{
  "intermediate_size": 1536,
  "init_std_down": 0.00335,
  "batch_tokens": [65536, 131072, 196608]
}
Each number is 128 + 24 x the weight over its row's rms, rounded and kept within 0 to 255. Layers, rows and columns count from 0. Numbers have three digits each. The size before them is the row's rms in percent of the matrix's.

# layer 20 MLP up, 1536x384, rms 0.115, rows 721-775, columns 128-255
096:135139148124117173151158144135116162108138140103142098130183151158154187113138133136121140177113160083130113132145124113154163132131153155126118159131150101096175133123120087144099183158147117116179164116143096126173159162175115171093125145124128138138097096141132154125101125153126108127120125142163143134132101129114132144211062102153129114121132124099149123147118144122099141134104
107:093161135117117113113129119104143129136115123115095139171150147112146085173093126092111123137092137096121090113150120130097138117112113125136109126147108134114135134202158107149108111153147111087115141148133139119115118113131125119123150122128156121132097143140090169185138113118136119107139089126119084115152140136098111130076071129114147145106117145139117114121156099133126106155154
096:135082176160100149155162115161119121187133132128121124153177129159116123136101105113140141111121103175133142154099099143128150130121103122140158140127144110121118136148103099096142133118182160108122132105134129130121113093080146119126127102151104125160148100141129210147135166141163133136114097132150134118125142116087150116140129129143080205146157091106154118125128096131108082149139
094:134095139137156138134122128133112107128110090144072139122111139142075124162136135069084123128111141134202142129139170117130101093196145132169145134168130160082150168202124157127161063092129131142112138146171137147160127103129124130105122102146105119098112161116095126140184103162140141093138109134155132138118115174142150135102101105161136123112099128141115129131169158101095148155142
100:135123114141134106133084154159136122116085072135122113105133137147106122146130119108113112144122121106123159136118139109129143104099155148098162135175119132129108117102160123124174097122157129121150124086150090130160101106154084127089099097132165149119166127147160160173107141152122119102154132098110127149112117131135083105114114117148083122108165173132137131122106153127126169108111
099:115155158108136172154136134151122140074140131156105142140113105157145098140131081103066107098188153134141107132154130156113119130150092128124141157111118158112105145128167128159082119087127094121144144109093139118136142123150145096182121105123107127106106175169129085144130127126157105143151134075069129143140103102139087106104179123126134153131098140148135155138085105119131123136145
102:135098128118164116171165132149139153135119117140120113124123123134103100124157090117083162122173151131102148125151145153144098146170098138140161140130132089138123132110141165114083140129092132116122128105146134141139090171184148154075113140106142138106120120085126082120116102124118187173126132100167121124134135139136108071178138138144102109119131112123081126128117123118138139156113
100:095162103129104152151131118155161079127121111144129117118118130105152154107180157129127171100110097126135138150108155149128188123079148139138118133138145148140116139115124099096126079105120119162116135184125120139149109127110078087115137085137157105086110134126106162102116124124130140110113108127152113130090133142144140110122075085081146121179116147137098132108097151150131093134108
094:150133183186070106117120123113164123155146120162171106128117116111144104164146088129120134101137101144108123119130125170166124144146144128095120154118164142144079115141108108145119112120162130119106159124145104108124086141137152119131154104126097095123136078095156096102147175094127126132185111100127142141130134146141118101136129114156130116148094126138082114139113123156121158128114
088:106121087100153117146116162186106134119144164163106140115096135151117155157121102130102134140108106117139137130119146151109090138170088186101140093134188163160121118137113154140118130114145148159126102147102115122136102104115131128140113118139090034141141165154117133137137145119106100101154102110182139121115131112178159154126092155093109127188146129150120111132108128130091139086166
095:117126122127125145139117111132154136137142136149064159180140139110116134140164187129129130168189123113119112123145130117112110125076124142110141142107134144145127146086150110121144131148118128147098133138124133116129139124110118127166096141129110158122170167148124149125155110133185157148164168108130118107145151103119129168154138126115150148119128148155113162115105165167125126117132
103:110101119122146137136136156147080118140092088141137089177134133093117138150141130109116119138143157090155122105165125172161066115135139117130153156136172131103097144115134123146090125095106126121140138096129096136126095156106165133166161116122088107130159144147150128131161138141124149136161148116145114160131120124125140126123147099134162135152120108146147114151112118114116095168090
116:111092162125131096112145127100129121096122135163130134122120122092084119149105134095140156155111135148142112110194117122165116097132148104163128101138132155165164103161130136173124118151148174148174119127129103171090137165104145131147108136098132180158120121159123111147127145170123094105142184134133132103161120085140143145121110107077126107151151139116131134114100154123059142130166
098:096091142155116148114143084132081084120169098145102100107141142076125150154097117151112113129110126141129128059140114127128124130114117116143105118142107110194161170181155150177152120100126133123151147132106077130111071120112123132102143135137160146173126090098133123107110125087098145131170120158153145115137119160094142151068081144108147128065136136109123160113119108150120128154160
088:152117136149079071161125133121128114113126107119151122141106129144115123116163097133196168157103118122139139124150162130151156120120134146095124150125131149121130132098150116104110115119109126093126111136124157165167066088115147111128120117142186109154131146087144119133112118116171115172186184097128121155146122110109096076102123129105154106146147135125139107118127134140109147106105
099:171159140158143146151151090165126120152152097160124135087189122139106102155090101107127143159145149077116157098112084128120114089106134128188112129128137124123108150115139124159101114136136144151111124117097147131110157124125121071118128128128159118163164081110120141155169103119096114128138116133104140132164171127116105066145134153078126159141128125126134124145105130143138157111118
103:146098130151147102121145143113127180147149155125157141149121139113124139118171151185084136133116141143096094085129138156142112090112105167117135158092149105121114125093106137149109106095095162097163119131150161098156134155111151160172091111143166135102137143142147151140098095148130117108121151117111112123117145097122162144153130128128108157113133171120116104141177083188103152121158
095:086111116163119121119129171158171128134100145167129133095143157130139136148087117132119142133143156154135149155122138151106149110122112114139112121086105131165106145161143126120088164117111158126101120117107104106146164163110118124091150149136139125126020122152114114160132124148132140108093163119119128132120134172133133110096149128124135065106136137161134126151110166117130123159107
085:181123171109119158104117121185123101169128137152137096104106141152175199089116090130135157104117170128085112130152135152147139106139140128130119123151094139099193107105145120091142169107137145134142129181178120131117138127164129151132133136133134113127115109124116104109174130112161134134163157124128161119114129131115155153141104109132099099105180143106122114158143142167130160132137
090:085127145178144192109108147126144140112068116156150103072107136072140103109147115119114132144100097097102118139187116082141112129095137177099118154131095147119120191155140131130126127136119151150138117154087120102141105113121121110137098157130138156077151118151141148106130140128097132150146105103135181164132113103117094168071134122144198157113148082080133174120129109102123128089108
098:088132126108174090170143140144174123121096139111128137149126151159112126189127163128098107103161111139132130153148120166100119107117112129119133131102154160135174168167120090129182103130144115126097105132107132117184137137118181124086132125140130133155159149141113115131155148133111149140141120100165128120094131144155110142153126133174155135153119103181137133115098126118110134147130
090:188143104147090124158136132065156115111134147123092172159113127156121096114129167171131142072131143128105065143157115096115141134161087130131108141164161118061115106159123139129128137108117139140112134090117158108127150153096146119134107136109117123146152100141139121127105105161145117104094154103126182142158135146126145106130137120148124126126199117110102130119117134139141128152120
105:122118136138114117109112189124098114097126151139121132109133154142114161133143138124199128062125125142130141143061184135151137157146135164108158108132100125116066134073122108149164167108131123115128143141174121179173141137140136097193078141141134131185137125137133111148110163138126133101105111134088118113154119115135144122135139136141140138136116111161091133131145113113135120136135
107:138160121172149157136136111124135103149087090131166114143091120117112138145119144146147150169129135108097167118087120119165120177183153118104127120140110147133130143107138117093114122147132119120119088131170114154140083085131109169178103155115123132143118122178131045107112139163120140121116123126100104120142142127160152129145082091133117148147149095146108098108125128114113108161083
092:155088143158145110140102129135152123127136113169099107086165132115092118111070113114099104105175113129109179098157114108140139113134132130119137106136114149139138092110098106125110101139113114131090114140145084127112137104153124157129126120163129122113134087144135132126098122153115129162128135136123128126181142147100155092128119133141038153123102093112140119112095132077138151129097
106:122146100107141152117157131173156164107126107152115162106141173132125133170179111053144143160110100126130116144144188105143123188136119162116128134170095110152124136121126145139150135099091105123132112172126150122152128134120095142087157133109111142148106116182122153096137105127116161106139145114140126154121131092110157156142134151111097105152153108120132156130111114146097163110133
095:121137125144113153119113134128106119141147129153112114123124125104149093128145182081136163140123102117101108121099171113131081155110158105131131139141125115146114099162095154111125147106109164154164116090142165148113129161153151128125104126126121145101089115168121165138126105127124104113139128107112135166139135099145156136136137119121184143109138116111150141142120151117139135149120
100:124130152152107121123099128159119138122104123174121092106148175118140146109117161113097135128101122107113134138137118100105071131074101185108173147112142108126184154129150122129117115149125119105136135104121159086094127129155116131143122127118102150159117150096120140162130129166101105098137129108170128156135081095149096148180168115143118086101121110167141122123100147114162145143175
094:098119124138130128070144133137110152121169109120108152133104111059137091126147141145095153114112166121156128165135116133130125130125112141120096133143120122119139121087134137131130151142164175137156125183131128122120116166145107151109123149125095119151160128132129138112156148143081132126113137109140113133172149142120119127116124141136148125179131148109140104110092121139109096114126
093:085158146130139109095150180117136124141148155141143084122148110099083133157102131127113135108077115168139136161111111156114186118123133137093123129157148178162123099136169122149133151130122078107125139190128053105149115101120108125133143129137086109156089170165147136105134137153129105126154068078144110147113121135128062079103133152162149151149099126156141090173147155112095114133103
087:115155118168127120087133130127140129085077138112152099119107122118120146166095092093122085120161145097143108114112156099172123112186061129110101126124154125128129116125129113179131130136133121104124095116132129159149125141111146136130144153135113139137119127097112121132122172096136105140135141155149091148148154141148134150130160140123130123150166104101125143183104128120136135151100
096:148152153149125106126091141095089113160133114165112159103167130088135123118101107143090105135117116097125117127136125101134147156113177150123119118150124142143140163151160149085128150089102139148124136113097113145134149078158174169192118134144088113111141143105122120112124093130127108098113088077145095113107107134139115131149155069119126135175113127155064135148171115130115151067137
092:112081139135142145120117134135103152103128120151154140103118136139175121133146123097128148131113134133160124132151124109153122132083117096124137166155142130126090137144148113118128140125120136135082124137114125099058109068102126093117159158128127140132112116096113104093121121191153140143146093105104105159144112133141114106107114109167170161129137163165124119157083107127146122109123
101:146106117112141110127156146105111135119135119134113131121161122121138142106153148146156122163087101158142113145141172109093120138129157142128165125154115128131132088127092133104157104145105111157145117130135115131162179135155140188136132146105123158149094092117163129120130098133112168110122116106175148102129098113132136147157090112145094116126119148128126126152140116151148154144135
093:100119128096119115127072148154127114095142123130131146167143118135121108144174121118102159135109128134136106096108126121162133133092141093133166145107176150134153111075143162087117116126149093127114146120140109129106123114091118127099139158106115105117145094152086079126123096111130164146140133098125122094163114115127081142142138134102108133147142117093101083120063099180094139149134
102:122139123157150166141105096146115096147127169128084141101114148149129112128140138126156164164160099149101113134171089131135074144141107138178121116137107125146095154124132105115139081111112132112093139168178137166131152159129160127098095128140135113116113152124150103149111132122134112141129143095122074151153121103100124113094130147157089089140154161100112128130125105130152123110099
103:093118123147079124110098140136154132109146107113136106157151149130155139108153158088138133100170132146114141171160135155107103102060134114178114132133135159093118120108168070115111096107161135079176115173184148122139154126070105128111124121129136112112143111111118132162172129152127158136159152115153170085063132168130104158160137116079110108147128142071133178120140151153115117130124
109:120171109112158095095099143116113114116104122154117088098124107136153107091142128099158113142123149122136111117106163118102173094122135150083092116146130148164128172128133133114161100120064132149127129112114120124121120124164158178129152073112138118154104117100160117142127056109126174139098108146173111117129129122075128097166128146108097084171134127134190121176108117144112118122145
096:146101098135128173127131108106094092083147136142087144143163100113144169131149101171127128116139160155085101159105139139153110121140155167136133161128161101122162155139146164119145091140108107166161169128157163120133113101117108111153086150122116118171122156128110124109111165135133021119161147114191133121121132150139134150115138141166134106121122121171080135114138122140107105123139
100:145126136123117119150118145095127116110156083139103136117148106142101130131158183138104108158118185078112086107097119139151158112160142123082108120101155135138149111125116130077149151108116106134145113125050114152099092140132075080152131157123116129126116090072150115113141127155110157133153126105104125119178120082151118162118128108160201113145154138147095132136167143149155104142121
103:167115168133149143103105124113147122129150174126138130117125092098134133097117175074094108106181118136127116126142128178104117133151139136159157135089167125114134145141147151133173156124147102168120112098137136122126095168074127109086140145092124122148066165108116095131101135114149115118131164136135115147154134120164103091101173096130113117123171131136131098126129138144133089178168
099:135107123162118086133092103097131099176100107137131154136159125111146128121126113103151166105165132131108111135181124179087198143144132129125086124138140163104150130137154142144076145120129121157122163209122162135110123138125162091165115132142141139168104102121130153110116140128122124119124178108189115128144117144106113118099126117122107098129149152125118141163117122138112149122129
096:086136141141127153110119101147151136112123175133106136076138173109098085134109154116105105125144156151098150096101065123137157138140190120097163120151176110084143103144142142169120145116125123124113150128111159118171141083147099154147139104078151101137107136126140169153149177148173147116156164117144087097157133084151153124134172158121111137105148110136125112117156120105113139094141
097:126125152128109113122141132175098108150150154133080109145139122123170153102137160135147099140114141155138153137125113116113136075142126155126128140125104160165145127100121112095179107103141126162170159124130128132143094123163152108100145161150109116118106126154128150166167144099153094096149176114124093130118160146121101126125154175128144136102090129133146088093137125116132109165135
086:123105129158120148126137138122133113126080101143172178148174131154154135135137136121148148130098141158167183141127149113155153145140128112133132143134118123133183160084160123113137109096146150154151177115096147148132153115134143058144162147107116145137135132141180104116157116134115092098100153121130128121126123132115149138133103139154124138112103148162112130141150105144171085167156
116:122139160130128142102141154135137102144150128108121126123106159112150137130104102127133149170180107134129128115131135179135136168144119138173181138101086144119132139146090096069116060114148091116107148111133159126128109111161122150173145180114121144154118078138140120105139161145088108088128107146115108132151131083114107130163166134103194121099111128133132145096118083109082106132117
085:128120141180115101130104169129142130160102121151101162136153123127147133112111124080114117152147131177171111087136111147104093097148149090137151167105128125135123147123132166098120145089119137098127127157139103141188118121126130131109181100139132167127108164137117110120108153119126095116102109113112148117179134115153130100127104100128134147117161085121110153163115123142119155143142
103:113139138152094168140083173102131095127123125126135083132113130106128120105137128134136104106127140181166085158129078154140088099117094154118133089087149169134127069085143077147139111148131114129131145121093139122093131179122127111118117149102156136140139140139136115155103127132157148112177116080097177124146136136118136116136081132117089131141129109123155140201141107095090112123107
105:113151127123104117136127119135128111150141131136135117152106158123129112114133170134189139130149104120147059151146133150146120087127122095125170139131160161114170122094144128149153147143145143143136144131120160106117164106174147149114135093140166152163138173180118159121117146105133152098120125121138127092096112128103098101121117104143165166144139137164115171147126120178132167120162
098:133127090124139130081093131135136123103091158121101139137112153115166180134155176138113114118090109132144116098161107139172091142132127152120111091143146140152169078124113112110117089115111089143134131153083149096115144111130113134091143106147121075090111062111150087125136104143145136104110119133114098122117132123137169169120151159108184130095132112150155137122106137117145147092130
090:152173143155113132127140143087102126137111147084142115100113168130167180126123102184151071147105090115141148100136077105123124124155102156101158119142107105126173121123118127159129129133129118132129127122133130117138141121129133144161130136103077137128135150072142123101109119109163120133155140131157121089135149157133137085125097134095112161138148107096103137136135135094188137081156
095:142116154148120098164142142146133136104147122126144115126169104092076136086147136088127127136121137154152150114111148158085124161156157142129118143096181140103099094118149168097142111136101158141176155139128182119114116186129134123150116100103178120112115126073154109122158094140137144099105100101132134078139108153134152153158135109114137116074138139162116154122152133165125112113149
098:103149109130147114137153137097132159120159114142112103148122118115102162126104164101122174130120152135147149085175104150132147129154111131132145154078175123111138161130106162166122105120143139169107143142118165097110132114107118118166147099160101110129128128130140100149106076143121120114149139138116092119114103147122132125086119139121100112134139136132147156124112057115169133157127
097:080095059132119111134095091111096144153097124146134122109110162123107105159108140150090118112085122156128127109113133101166156127196127130114086121117062127145138137120157119126111095108115137124093143134121115137111168158137147109087112143093126100130135091112132127112158140133097101107144136131134147126110076124145066124158101116119157096127151153166126078113118153108123136129127
104:121166111102130181146106156144141155111113124140175119117186117146170130044171149114115136125114157130152145131122119116135146112137126130112127146123153131092145168113134138164115123119178076189168164175131102111119147145109160108171171164142140119137145101140143169151128123113146097153150154132115139167152116155153145142118095131114115123151125142140117117102140156108161117167138
# layer 20 MLP down (transposed), 1536x384, rms 0.127, rows 721-774, columns 128-255
104:181115128136191121113107130102065108147148092080119145126126072131114124120106087130130118123153101136103109084114149108140105093119109160137141178113102173133183097153115106100164121124113106146095108130167122141114095154121081117118108141105085110118133086117082126125150113122065106133115119127118127107134091116109126109113104116143132143104078143191127182135090133089104174104096
105:075108092153112120132107104096167121124136147135100099128118132151126088121167131114100108151131156068158172132162184154113122166108138100093145123125144051128098120115118176129140097093102145155110118128134107124119109111154104136128125111147152195106094122055133134119125126142165122076126162119101121169131132093170111144108138148136130155093100108127157120113126128112131147148084
104:133104096146136105120150148123113140132158113126143154103164161127122102118123148118120140110129140115116097100102133107096104121122087139182111151115108078117166125118151125115125121145121091082092113132169124163139106154108129127104139091119150093139150111119071091164126129125143150190084134119125093115140166135078128117130115096100134108135117144106128131136120114139110092137061
090:102119162113141163141102115131144125151122107133170138113144131106166127133073121126133119129145133153085091124120143084132149082108150098116142142077131121122109111090109137140146125148110078112146133130067147134101100127132145098109148165171128146142116139120113128154087100107132125117156092108104108107150137110118103143128123178124081134073077110123090121144145150133133103129136
107:135068098136125102152141131128108139126153110137077087123170103120130136104156139143124114138139113157106111185094124129132118132133148143146130085107139116114079132074128128105151133089127126141129126166139122110118161118087087061121097094130167110124168123117151141142115133132117138091113147100119147099131159085103149164150130125145139120101084108131143164123103085174134110129067
110:099099121121150179134085138179109128137143128141133097155146147121128153139130112118120062126145188169109137155164144133139120121149136096123157098142138131106113154132122149090135161112095154152106119140113137139138227114142118090129128112118145114129117131173125123063128112104143138141095117093126133125192122146135119122145087121121128127129143138155129137133114084145118119118157
098:136087115124132124135121170080153138149139123137058133121142102126158130153133106132127127125133126145081123122150102108146098164105173133092121112115102134094079074123112138095133121167137092093123126141145147150114157105156142153106121150161134107120139111179127130094131149132119111166100103100104124115071097093076141102141121146112138118145160083040170163136120140143098153151125
105:108109065151137108127111088110108122161135151065096109159144110141102135149105113123093115135139108115129141127102130122086112072136111131087138087117132117115119133143134104133093127144120141117108136090131166115100097139135106126142127073125139166112116125104110104090120135116072124108163088150125133135156091109141137104145160110136149185165133123126135139128128077089127115158152
099:140127121138193176130107151125119090127138117129169132128161114193141159108123117124176112130153081129110122101110126123156114138123108101112103174120149100128141119113116125143157130163109139153110118127163105141160136131090142148117130111145099130117143136123128169138126153126142149157110110080081094099089125140096123119108121179117141163120166126092117134136117105159124133120141
105:176109106112157114061117102112108115077141133124120171087130125173096080120114105106131115117094113124131093109101125136109106173153099131111103123127104131123125100130095129126135136126109173160159105126160083127074106140101119114167093145115133074113157088122132148120107146125115116127073133104096141118083111111152125085125150136107125137142151066147110161135132134074106123140106
097:128113123152152146131131125131138149159105118148117113087118099127132059134133153156090099144156122121087108133154150080145120128080143104147144118128116115126131150128116159132142145141081093138166119075107128144135139095129120137152122092160127110132113144111138138126168102149108138115161121131112117118091133134125108141129124085123134100099140128144085127144139132140132173144101
094:136155100146103139132111128122147133128109116166122138140099077111148075111139133106126150149089136097117120129156091085112090148091117089132161075149151151149105121122098114048098159157124113117129148154158124127150114083139126108110145143081142162113118120121113132108145115170122101107143159105134119119091092152141125141170126166161135124126111130173124125146160133091125168113112
130:110092130119103165121118107110129111153121141137120116154111100132131125088110152152140101115133113097147121118068167103127097111107125098138159098098124121130096126122146102114113127122122145065153073106118122104114119117116078099153128135137094125113149138115119158142138115133110098150101074077095134124114136085142158106119135141108163135145101114170113158116169112129141137131125
094:110093133082105101117103089084117100133152152136076127129095111150095118119120108144112096156104164147112128091141105105103117164127142099154151119138128143104117110125104140171106151126080156129103098148130133115122120119144144164130105138141124112109130112130121159118176127151164090135112088131107116130062125123143153134142127113063165153123109162149115126100118115131137115111107
100:091112136134061136112126136132119131105117131126136139106128094142116126109111172131142069151115104135125156106155114124135135120141146107102149134114148139106117086120107123119147100092108174107121092104148162126146098124092142117144140130134106120161147126091112147107152123122093125088117092140118130121104141114137134112125097141109140157161087109064061145173115117149137127095092
097:151139141149091119126134147131130139168138136145145147112138132166155143103100153163080135101150076122164167122131107132128090098078109107132119119122126114141123137130140119164106142097111081143105180142146101081126140052168157163106108113115188089074147144158109120124133125170129118122146132117124125123084105131133174107110137083111109166117076099113128114109121133163117137069157
092:095088127147090136152129124142123180124130143130103166123103172130130140078139131139112130118122118136158125109076113112142102141125129173127106157145150159124152133151111088172149159080115148117120132150117170110128124119163108142158160133122093148095133123103105152105119122124113112106137101151139127127122090141129113106128133105102102127133117165085092162127134095129109152145139
097:139122130143109113086093150165120134100112151132128164147088140126100109088146141135122089148106141112167105129169136108143132132136123126122108111139111123094099142131111132111151118100097116184114110140200081118137098143095128123158140118130133181121147057170138109116131151153167110092113115128125121127118152124168152117112118105149163102147135138099139146134127095090139092103095
096:138137110135173108171116090126127130133105119105066118108108105121107134113161150173089079139129127144141090158098148123106105144129124149118165108168085127087084134122121098154142115149162148149108115171117140130082112159149125118104091125161098114128129155132138128138109126135104118108137136097132097123103096155147112089128135122129079154093107069093138153161111094110162122111104
093:104129131100167119122104148114131150149132127102130079147120136165114150125175141130133127122127148121148135065087135073172136131136085126136120162115160161095111098102139128119106121165119125142156093131125148148096135114122093130104143122117131096100130114111086139133114107134115109148128119078141120180096138126111133118141122141158120086043121181093141109150099095149148145079158
102:128127117142190165129153135121088124133128126104108174149119095157132137120108107096126119117105128096170121115121156124148111103126151133153122165121129106088113094124081147154142111150127144084157103137148124106106127110112123122095095112101127111184128143168125129163110167135147108156088111152133114155144112126109118149143153100094135153114142141134131157115120079117108108153116
088:136140101106117145157145142120164164158155154112132129144135117153162115151108128107129101117162116146102109150104142126108148102124115107146141130137159131159120119108142113117131093125137100197132122114099108134124143147103093082127120072115121114075113160158131132114107099130084138164137119131138128118140133139129079113080169112131140151087141133134149104152123152093154088090122
094:118102083120088079123141128150139132143163117117097116141107107103098103125081113118123166071080151175159087175112171103116101153133095102176101113146137136126095097116132103161150114124157135114096096128124113159119064089178107119158129164147094157113118124099128144128124102107121121103149131094147192136127128164121115096120143152117095151172123120147133119140165093094132131156133
110:125121146164150118160129142137104134131108125090093170141127130158156138093143128112111110121136112121083141120131090115060139140129135118075153092107175090108132155137110095125139143170124102118082121091139106109116146123093125127133104105147162107144166073125150094112136126140136112063137078104183127130106117143114181142143134143160150179130133133096108147141098126101169146109132
087:119151136140138134117114121104117112131140178098064150103090119117093095099164137137088145118102126126082170112088137121153114131091096094091127147127149122140135085110097117122134148150118109127105122142144132124108139091173149105118117117132134121127124134116084118139110096111098120118131136064119142117144119154126125094126104111139131161127111113128098087103097135107102135102108
097:151131168103149133118097119123152129128136107100144139117097111128096149167140160139141151123122164140103145125112072194100116145100120139132093132167117141137168130161084139118110142146197191111140160083147163142114155114187132105156159139140152134115120136123133131076137165123100139099096126134138133132091144130147086131120130105172098137098145143162129118092090134106136146105151
094:170083169129117119155136116160130113144116120132102135095110118106119155129124091150137134160154130103100131151108104139137124109160085122147138148151125092148094095112132095191121152113139122110137139099092074113097152131150182110138157145127131129075208144081121106139125107131128127124119138109137098153084117134110110167129148124143099088118127105152116145105136138139160129140124
109:125086122117158139057132104117105111130119115154119179114135117125090082177146089134151116130143160098118117083126136120143103148169193148118121140130096112110137124142132097146124129159107143118119136133131097111138079196130094067129111127084105145115134157130092143134134116084120104125133126121145104126139080126139138141126175164136102153134123130109160099152153137140126137137135
096:128152136169148102136155126144135120115085106127143087111120149087184095148103111154132079124155155131128104116156116102106141133133156164116124132136150099120126132133112111085118134127108089126113114080156080129064108128113100099097136105116107145181109126112141127147163093137149102135128084130180158111127130110158134106127066133149161082154092119134113098153117066104148097134122
102:083125091143157082120101129146095113148120148134113153075179114100091136112105123175096102137105094087141114135123139072158082105094143129109127138110139092101190108118115142152155128146107129117150129104083133131124098098140091147103126173155158077163093120112128120105141135103134129120093121130150127155134094137110104128122057129123172117125122125119117115177142126134091141127119
104:124139134096177126155128115124099121106138144121134150136127107131141104127112132172116100143159128144143098114116130124124099148130129084113146139135126113093121122110083128122147102118165121159137159125127110125102110158126099160113119106154151134164122116161101149118147132174130094141072113100147122135102103097188107126154105148118144136112107100168139148136120123135145141127122
094:153121134158123118114155098145099120138111162118124132111154112128107158146172128076070165123126132125107084111134105094146153126121113109127128134125100139130097092108123117106099135142162118165158122163144144128122110115124132129113119130162135132119176131121131087114152115130107120085135166156095117143055149094088147140140109105135185144134117132138120095117148129102095105153191
094:155156134129083093118165144133094132166112138108108149145132093132089119121124111177141075143107085122120110137138118122154116154138110109168127117123129092169110107123103144134120133089099127139163103154097132128167127148127138148151136134118118147143106145138109118100127119103128101131112117098124092123119131092117120118107117133122109176086152165138104153115128129122117144103121
100:135131141094166125107140153142138164100106118106135171128129112166101117149139132132146112137147101137129140174087104126135091095147125119114152120119112138109151120178116123147189141163159134129134140160189148124090144124138109111155107107125158118110123148112193139154105189115097089118120123148110074137109142106090091158112082142145111150147157146121136159117127126134129110127084
097:108125100140132091128163116115115127130149117121124130149120119154155114132143122161118115071104146141131093136131109144098120173103081136157143139138151123118133133107115117142154146120127138152123108124129126110152107119098093107096163136135164154149113183098081131144127163122155114125175153135142132133122163089124153127097139137131144125135152167139171141181161161142109082154134
103:108167152123171129149108125111131131124111114115168123139124121071082138149128096119141106135116139121137155145116149157078110107128081082113120113108145128156168082120116071113125108141167138135124085085136129129127101121134105144129161122156140122146140157110153156136140111151136131098139115116127137110121136180130165163151115127125162160124132078160129132088167150133115151106164
104:112118108125084115153137097155143133088084144099089133150102125118093133135148161133133153129123136138142116099121094104128112122139135158105121106088102068128157088096103104111166095125143113111152125143157142132132079117172138112122166135156120098088098133131166108139112130091112140145119060110155133148118110117110142096169134145083131143110155096098137144083184132124088137135148
102:093156083120167088117119141094128139120119115116133116153093175139094114146145118104132112165139138159129144140110100114152112103105130084136146126135146147129097104127089083127127107132119112143097165160135078126127166157112137136118159169178151144105131128109125109090086160138104106118138158158125146092129079149130114160129084135132082115110120137130092156132115134163110096060115
093:131120126139178088101116117118121115176135138117106116139136106166104116140129094108152121143102115113140148138121094131126126144137083109153132117161117090120135149118135128107121112110120137107147092121125152176089154160144158082147115104107139143149202134127166092112114131139126112103083132139116107085118131122138096173119133098129152115122109124176136143160141146126159128119109
096:123120149116125117121134106096080102085138101095118090115111129122149167125146116115181113119134130120136110137140133113115087126120160127111097090083175154117067110136103152113150128129134135137148073135133076098119089103130137145111123090118128135135139148117174143083138147112147129125081113134138125140134118090159118151097138095112161127114138110135115140104130101130093086155112
092:116113131109124158139125140153160125107109109134119120145131158118116069151101176093094157193159146155124080118115153116131149144102095110155127098113169109112104121131118117124126142171126144148126122126139112148147156101102099111155153153135136094138110140144115140145102107146128130131135165108199146104136149115120155169138150064145119109147152161148174118160118157133136128118134
100:103097098126148149153119090103117073082140137165129125114113135183184126147107086124136133132107140105131116152165121118098094107132128167135136118143124100128082083090117108150103077089138134127150139116164159123140110079130082155126132089152104141121127189128143113119115140126134109071101104125132135178124131132111099161111059110113131136105147137070110110124116122123115143103040
096:110106117129126152134085080104121091108109108138101107105110138173126150202122119126133115096149116128104087071093089146122125154149117124133158137089104123148105089117117093154111119121100102117098056128162131101099100105139149123131083153130140131129122136111093117128112120128151100099117107163079111114135113145149159167089111123135110193108121173163154129128089160080137098118115
098:173129115110118107150108129149087176154147087147134086117139103104081131144153169086104130110145076127136122123128128120132096121136113127093172105160126109136148075140138127134111099100117172124134115097124132153083118128124115142110112124125164084114107140105118134093114127141142139131106142160141092106139094107107122109151137126115156152131146120073128091109170050128108099153091
097:127124109134126132142147122113134141128138173108103121127093120135114183108150146120128122157190152129119039111150149105093116108102101093117142105106108132080153079162179079112158113139172146148147090160165151165159120127084132118124138143148130097105150122085099148134087144138113133121089119096079156119081134131144132100150092113088135111111134124169091132169165103151125092131119
105:149134106115084070134088115094100106124120150106175154133124147102138172108136134153119128135124108101112136122107133057129127153137119134095154125135089118084136128105153138135163124188114129111120113117158129089091116126101115133137128131102137094091105154090127133131130126109109148132144149136194133138120112158122038080122091164138147168123085114122112137128103112154095098088102
098:152127086102134140103153123126089143134151149109117134117129125110099098128163135144110128101132160115129138109149145123137102106150124138090108181145139091128132115147152133158187100144148155107149136135164104131135131128100148096096083107111165138120109103124104141136130130133178123090124150111142128148140121123156130084111126112092180161092082101105120145100085120115138134086103
110:162134110139146122163101165127123080140080168134148106138121105143137093132145145154113065136131114160153105108108136163109157087176093098130107131127119111112143132116116110113127083100156130154152127150100140174122112141119152113134103125147199075107117134173103193122138135154139133102100106047136086149086141157125121083130127127116139102120088139119142132119126088109147137093110
101:120157162166183115083140081143127139099118150065115132126143099132151146121102150187142131133117124110117069126114117116114163169113125108153143103151120181103112199142125148128135135103125141121167113171177168102169110143129165126091116122121151140157122148165144108075153088150101126158150108128132152103118139098081158122102124131110139083145095154121097133130106088125121134114121
097:132118150113164116102162117156114138124117121096070150075120135138130109133112093119070136140128118079119108124153171069123143117141120121087129116105159128122120110145097101105116144128143128139126154142072175100138117107167099157150173140109155085139129128114100118170103112182104131084087134119127103127140122112145176126123159110112129074121162112153106128139127100106122151078110
092:128131087136106052148130084124121164132127113118098127171110106189110123135120150153178114135138123169149115088143149098114123132067161131147154062181114127177127116092179133117134182128143149153106118124151117136147132138141116110137147113144097138138105116154139149158159110162130140126110117120111163154119153126138147138133119117126078125117157127127134135124124095100128128087067
100:129139137111101107135127126146117114093125111133115131110123165153121160100060097134109105147141084127117086121146138123103086159136108145140119103114110139150131134141130155114113128128127128148117088148118111125145151141153082128126131126140109139134113075169127172151085133129088137119151105110143149135111122124183159122146095166130124138122143096150088138150104122123152147107115
096:109131132159145130118095120129116101148143131177155068143154120108151095141133161184146123098079144119120146126090110132100115103135130132129125137157095114158156144107119139144099148118124169128114104142113086159073128131109108155093175145125121133156186159125145124134134097121135099133144126062156159139079147136099086099169115146112086136129132144090123121137142147097159161109097
106:129109142107150088117112133101134154095135114134128153113123166199097105092147119126153098086100137112111134126112126098137083131118134161091157131142136153094075112136123135112157125099129081106119165078134141138098112141118153102164093067139136130138153116140177077121136116102102134178126139134086144093097116153179109134085115131107103104135122117122113157146143110125139143093121